config = dict(
    n_layer=9,
    d_model=192,
    n_head=3,
    n_kv_head=3,
    head_dim=64,
    d_mlp=512,
    vocab_size=5032,
    activation='swiglu',
    norm='rmsnorm',
    norm_place='pre',
    norm_eps=1e-06,
    positions='rope',
    rope_base=10000.0,
    rope_fraction=1.0,
    qk_norm=True,
    attn_scale=0.125,
    bias='none',
    tie_embeddings=False,
    parallel_block=False,
    init='normal',
    init_std_qkv=0.0456,
    init_std_o=0.0107,
    init_std_up=0.0456,
    init_std_down=0.00658,
    optimizer='muon_variant',
    lr=0.00272,
    lr_mult_o=3.0,
    beta1=0.93,
    lr_head=0.006,
    grad_clip=1.0,
    warmup_steps=28,
    schedule='wsd',
    decay_fraction=0.659,
    decay_shape='linear',
    final_lr_fraction=0.1,
    batch_tokens=65536,
    seq_len=1024,
    doc_mask=True,
    train_tokens=316000000,
    steps=4822,
    dataset='wikipedia_en',
)
Each number is 500 + 25 x the weight over the matrix's rms, rounded and kept within 0 to 999. Layers, rows and columns count from 0. Numbers have three digits each.

# layer 3 MLP up, 512x192, rms 0.114, rows 358-425, columns 96-191
493502487536449510502508518485516502458509503541478490493518470485498512505540501489498482483463547493486520489439489527517501540525484536471463498475484546461515532496517494540526535517505540526458463493507502515505475490528521559498484482527478470505473504499504472496474531530494495534
501553519505522490535516494476486489494495517517489491578502485531500510484489488531489511486527500484506468477497534486499488458494401508503496501498480524466500554495483466523509485498486458537472516514511506531531504549514525518471481442479512512509542512503506477515483517481458469467
489496498493510468508496523543520535482488506501488485524513464511558486529530536512493491489498475503522479526502507497512478502484498506504507459477497542508470516495490520530500485535474480519489483511532565500517478493514484520462462527512500466506489476527512552480470497546516504482
518498480481494492526501476514480469526482488459468495508483469523532496523516536509486512499484488520513523486510478510526494469478541473492532498488494529529490500507513461495546493571482496478483471523496484530471508532506515499482493489528515506519486500494470500486489491502508513512
523461496515541460465475470445478511483523514457532543481514426538519546538510512514477470501481554471493516549521519494482471501452488449468486557426547506521504492478511510506520529516498517486503514500535535507527495485492524484470492503476484481510482538507470525491486492490534568532
535524511531515500490524493482505499474500499485522541485434489508506502468501499476481504489502485481524483509489482518535488527523490511499487509524454481484518465508507518479488492525487515472484506476493501566475484447513497528484492508553471506488493507483504475475492497509495500503
494490499506480520521504533576510471545483477487493469474530491494486473477506475455479525502521527453453516500481497491547501523530477488450493474506511502494472534492481498503501542535506495483462474514488543468527504537488522480505552513451445459523478491477519563517500494517522522500
509488497481523528498518497500483526529518498461472531550521458523524523504502511505474543512456492513470509479485482531469511486457476467545509530538501511502542529496529484497547498465509503530514469493488462521512504459516505519485501497524485530433469488494469490493546500485504489512
468481476536489524461482496491500532514517455516545517516483453521518495528526529478495520462537483468541486515501498599538468478522506518463495484526512524474529466481442499486495545489484456522454502469521457553527482499518517526482507464501505522549511545499525506481493508543484530521
513496501517507542476542541526480491511483496550455507486512516516449501507518562478497496489510488501514454460517529501488480514525513529467488547495497551466530522517511526500445467472482534473554489505518512491541503469461537525489529500530482496520494515529523481517553498516463537497
480528491509525458497480523509519471488531517502494515505515481512500533517520476526511503525517510537513483469498514523497493482525527503496513507496507524467527489470496492516519517486534492504480478523529498460450451464477497514532497519519529528479503505488486482513568488501506472494
468457479513448509507482531511476517538495474496514514511530475508514498481466517465543531539505530563448487547501474505518502489468546481503510478530534492512494452478513523505534507450496445466495474544526563476531457529548468517504502490482479514513500518496476479490479488508459460465
466517515478533534527483481543503497518521528534579523524514550461526494555518464491529489526509510529436536479497533453496493474521506501518494483481514529501490514508500471506477475513511493515507466505535546509472467494455517471504500490490497550480474477506507495539515490518493497490
512509498483488521477486500475509496494492497474506469499452482555509509451521486491515548485502480471527557452465511507525501527492487597536483533474509479484486483491495508533522458480531523500541500492537508551493542507548478499483489473495516544536513461473513479468466480456513551502
540542555485488503534527507489521477501500511493549479499461498493468530476518474543525523527501531491528500479461498496516483528481491483491509475531469512508531518458523515530487471511465458463497500491506467509511528503508489484505490548453513490503495468501550495484514471498544486479
502503500495531506489494521509519532542471488514480511544503514514514535551513473518477510529512529493502477503537498547521501513518469547512476517489495476531484506447531505486465504498468518499510503544508497501488484483517484477486492530505483523520461471488481487524511501484513520504
566507479484504465543515496506500512536522505518547522526507505500502481526466456564521510474479480508467485517517479511480474481517534472516539507534493490554504510487483453477543528492522447499485489500482489492526530481505470520490514561498513523490438572489466466484500478460526541490
480480550479459464531471529519528459512500452486485510473506532470508521503429445484510466549505457503470495467502451491464533502491468515523483547504487468496487532485493513541498496475489511547487514509591536509541498512515461485491507529493507497511523511461478485485487471528495527495
470508512472541442512501527543509459497524491511548511452488488547510510530479485494513527507491494504458527487518472553493466488515498518488462507511485441479517554518478538490487516483449489502477480515509479440522491476491491513503503510497500505487466528508481465446479491467501458499
495492498515525553514501481498487488516559473536503517477491517486493529499508481487502523513493457529513480483467487513486478514450505528531493526515506483473444478540463511565473516456515462502500528513512527462497501521473505495503468512511541532482510481498516500505544561514491471476
458513501498466475520520536521472539488507493523518488492498488495493482435501456479497512507504496475549467488451475474474485495484554503483479501522506512505461488551502526498497522489481466486478514513494494464466517529505497441468526496524516465485526504529457488489489456495502494475
478498477504476514515496490506486541500508503489541446511508522551519514445482528533490496529496518476478530490488480500506506502479484503527507519510523495486505501500523488501484475501508489492471488501494469532515481492479529429485478520482450486522493497539515495546512512465421477503
477489515513466501503447578517494466463534446513501490542480479505483507506533477521477532517520496470528471467491512497549504516471514511488490516501481544480505500468476541522471542471529477526516479531505458489519476529517498525504549491483535532490478478471485491468530506494469475550
553487478494501481467521508481492544556501508513528453543484487486518474499468491493547488522465506526532530511467525530492499500504495488489495503499511500515492480509496512522524439486509491462499470483481513467463485502516507521496489531494509503495492531553525511476516483490469446483
515480471521445482532513558473516496485501506524517472526437465457471494499499530528481511470523506445509515502501514500487496525478498470532516547508485520512510556509479480525466517461508534463490498493497454555494525516481421492510492443495525511550480518472550451515516515513493507524
487507498473494493471521523496473463485513474498516501532494498509560542530475439500502501476528515522503483511535519509469486516483477484488528475528494494480511500514527481516502488483497554500457503478494495505495532483507488501485502495472517484522469468515470480453537486529512493492
509497525466494504515504554501468452542482514500499467520501551480540501505486469536486520500493479485561513509512470466507520535456514515552527482471515487530529503494491508549482530585495510500464501513503486480513535487440463504537489489502493525509461501456525507474517505521509503532
566547535485502504454547477474493484476469540463530531473501526518458460509483505526490474500473460531494493523454476508545465560474519484472487507483475490474547497470497502526493466534451491473472441491494467499495498501487489521487428539516508467482477535525562516489484550492499470476
528490477512487494493508479532492522475499493525532510511497542476487489496494481492485467496520466470496499526495491492471514497481505540513455526513472460524492524518480495518491506493522522509461509486485481515508456519525468486497500501507492517467514494496490507499493517488502509488
505532467475517491478508520490508474512479468514498542490493495473539496499470521536525549508506478510496533540547474445509505499497481502437514515520494493525512477518492522520535503464468496474536507490483506504515499472480483509542483502488521482448493509485508482496505464464521499509
501501506501514496489514490480517508538531501474481485510492488490525537488526507459497511501502516482512500469495504480482532448483488496488477468475464501496517470483540498481529476514530522515508442478540541506493532527490516534523493506524497491471497499509514489476503496501482542532
495552488511491479518520507496507518497497499495497511505507487509528519469474500509472474517512527503519501476497484522457529494481532430514521488499498500491486503516503490477482492516539514458479532499514482490463488511505503496550486474516556504481533485485506510531499504489539521479
507499475503486502453516506467526492446543520520444475497474486489457496504510481526496512514504490481522461554464484485502523520528502491536479512476492493482530500474483510496514497509494506474507504535465458498471520501493515528506493475500508438471530500507550515484483493494430442511
514512499547531538514532511472535474493547504481516524529523505497454526545490486527543510522487516487473516473506490507478512503513505474482512561520524525480490479507498501455496510538572545501515526501490451515484510518497487537487464532466500472497501524468501490491528522494515523517
469503481463493532506502484511532528509489552495478478551493503508549513446528518495540459441485480485547473482537489526482556520457513461493472485506499506463488535539501494494509493489466458504524532527482515452517510521540508452456522458491495484528461533503492500465548460539475501526
484480472526511503539539466497465494506494475491507508492503512533572484428439514486469537486524479522510510471501492473508547497506505498489481484492463515489502519504463488494525505500512503528488516511502526498482476498551505469468473505473495509510506473534458476511512492477498496463
479489523492469477427487459467515520477475485503477511452492498482499459496493516460526517469461501516507467503484521512516483550451492500536506499490509491470512536450514492520543502561518492467470545484531502504464527507471500504479494482497500526480508522501513508481456496543476542460
511447507473518479499491484526507479510510546486513531518519516484523467519468479454433481523526484476500516512454438485515542527514483541493491514515538467565547520524505495553472529505495516515485480494522537473531519518498488488499450454525502518473486468531534493490524461492453510506
506491567483490481538498549537480494470473546549509557497495514468518463525496499515510489541484527476513525538486538504508480514514496506523489522470544556465516521478495519491448521504516462470550459512497561520493514526458506528502461481526508466456472500506535517517527530509508519487
474538506482539511493496506493489496502478512537481533520482535512506521486513513472504512492509499505501511523566500506519526520447502449538496543493490502491465472492443453535523515485515513485467528488515465547512501502530547492535516481486545478531490480477476531494466521489492514519
506473477506542471523549496511488488471543514506487470523453515552549489492502494507507489464519523525462509484493494498448503492529506477509521513481471522489505506477505476518523484491511452479485491485486468516548479502460515515524502486473514509543503516468472466498537483580462518509
518501466535555549496522476511499483515562484515482520523497462510535474508492539544500524517459532517526514514481470540528500504463475493503442463466473473521491449474542496509526460561503507498531453467481447485491510506517559561482510474472502494520520456458507479458526460465517507492
526505514469486458541498519469520475515526486470515509529496497515457520483453495439514493553534490526495538550511506507494500512530496504487542490508484469529494515549497525489517520501520519510463572510475497508505518463504496484466511471463500495474461466442546505459521511533478470444
497479512524551498497516505490462488498533501501512496497481493504526503511507492473511521488562517493497517483521514488529483526458453464431537469513525472513492517532550492504488502541454531498483527525484522482512493502504493497469493521497515508470466534460447492488524522530480512512
475535516532484512471509497511523522519470491525513475505534492480448445466495541458501540500487532496493494513500553503478493533465531503500490481495543518480549470509505478527477485543498502463551459491481480540468469502505487504500487529487474507502574479549522515538489497549529501499
464506505497510496504525431466520493462496505460517494502516551529509516555489484496536498513499513572540507533479504488481499496530529481512475493490442501510481503508549475484468463540474515495435499486500539521502516478476432518521547498539535495477482470459526476486472495539501477495
498501503544483503457505512480542504475468487489467498530474528508521517526480556456505497460496501504497480510498492531483478497453506493489491480511478468478498497507493505534519488510504520516546535471499470503553516530485463525457419504527545499484547496480551495487523519470451549481
465472544538503549448521464504550463514498494476503509500487487492514500500500549479485526508522493465488515482507555521505452466493494521522526446550519488514501483495517456518479502484487469502530481502481504446469498498493486487504528486493490474523509506503540469520499516472493514468
520481490525424459467462547536489495490513472516461474517507497535546540473473489500491510484553512514514497517497492472438470497436504502506547538537482524502480487522504471546499491492496515471491547496549507500521465483502492519444513500480499507478501528519504504462483483470505524505
511482446481534511526530515531473473487533464502483494436515473513498518486505458501450506478473536468496508500444499493464527516497537524487452502465496499487547494533442515481496518523467515466485516501508527521503504487508511506516509490545509499523485534536497561496515477540509446509
489487489475465478504502510524520491522476480510525532458509514534506507489476482517514515520476525426552493470471465459528522529472511496522521487557520507492556526514520510497467524490468499552521497501518481512545500529532545489500514528529514429507453521474539518478561497524539463525
513538491551470457486510533532453493453488515450523446541558479485467509508514492521467482507458505514487496491511541490473473520468486546532482505490521532534538526516489508497485475516488479582506492484499486510503482497516480475505513519499478488521493499500501492448532473503526467477
512448534501529498538496506465503488488493500478508517497509530497500461497492493513538481473456485516511532517507432514529528465507534491504536507558476500508472481526451448490508490463500471471497539479497497547494526505469533492479494515505517531513499521479505509504482506511512534469
454482489516491463517493520474512509488521553530473523519518514503522551487563518495525490462536517531503486496513522525517500462508471497507525534501503451511474501465491545515487503493567533519533554503492519508492509537525497477515499471510509484546538491443421537510517531455502489434
480552467490526538458514483442471496517466528531493474524536500471497481487510512519501530519546536482476461521501512508501450490476543501512508503529519516491516474488531490445451457488476514481502473479475477503467451520478581492474494484491530516471562495513515488541480493533472471508
516563496548508542473435476475506479501542505505514519527546552535502541464474526475476466488519473539488501524540489497493511477455515512501550531518522526464526496543515498530508476466497519496493500513518531479538497493515500462508513476481479550485550532538540511455458491486502474505
510501507497489504528476542496506502532494496458535505479529472456514503530490467478500483498474457475451465505534472529498478459487534459541497488506489481478507460484483522514474474498500490479490470512505510493508504466507481475525504495510514511498505487519536464487463495519457513479
516473515479547519479521469458457525476529505545503542482538532517506513529521519495503518491475474506501514458507509538536505496504446505492507427512541513457466484574510522493493462494490477505490523516494532511500510503509515485557489479509481513490506537525458514520496495518505514529
506496516527520512470508548497464502480512478493510503507502502522504463501524502489495469530551527549504493532526498516495487490492434482511497517511500445496476503513467499501461509449543481467510510478494490496496486516535477502465487501475483513471497510485464487486491485464496534461
522493519493558468494501475491496467530486475477509498536528522506480510484479514506498480522499491513523468498475474465529523495468505518520473476516498476508461499517464492444472500524498504534484539466505495498491524517456484514517487491482521504495513516483507504442490524485498494478
503511489497482492527465523496477486497482546473491468472502445459465490476495501507506508465541481488477473517503520491530466476500508474493460494466480535473457522499488504475521504490509504544494516531462478528514518485509492505561540517497459493521538504482478509501524525498465488547
498529504474568444471517493478478500465462515502495499472450460521515475534476475469493508499468501501506490497517460501503490510483510529514532506480505478460546516494516470537493512528480484489500527552521470482503511514525482521470500520560476494498481494490534540507475519507572475455
545539481505519529441547496538463503547522512486536521504500512487505474482495567458518454569533505468506478476485531538489481508481474527501519490485457506491531478513487496491483520515455516491521497522508478461463513486489458521514500477517475474465516497493458512504536498517470507511
451501510537528551479494516457473515517520536514531501495501469498513527509539490495528491501525499452498473480489497481480451508503495498529476494505524499552512465514489562486501470496485530462473533514509498473530493504540494510504484463567448537485515531477494504513514481524467504543
491491490464489507525510513475524529467491574487495507474509522474489493487474539511490479521494488510476440490489475524483520544517460469519497506506496482478494520493477515502537471489515487499486491526517484515457524482515531515504482528527520493481508470484513496484486541493461469535
515495511525476527538481463476483480477504461486479499477473473530511516521525566468478520523500506553470472517523509464540484536510532524528484480536500521459514439513542505507505470487464503480492519493502505499547509521543526556467453495524502511474566529501552499482489476511487495473
499512501514519491502441545497515503488531489504501498543469505478508488533496496509489531506485461512504483486466511503515508511517475462489507509525510507501485501464532495473500490453484502555487515509483515485583487538484505506560554466487465501487522472509478468522479473494543484491
509479480486479488483504501452525453493512516534471473514443503478524488500513534479470545498532527523535486477460483492479528520504493477515509506504511493490529505484484505498498504494462520474530522524483482537508502461517483482469531487498545466507472507570467555519537463508536511501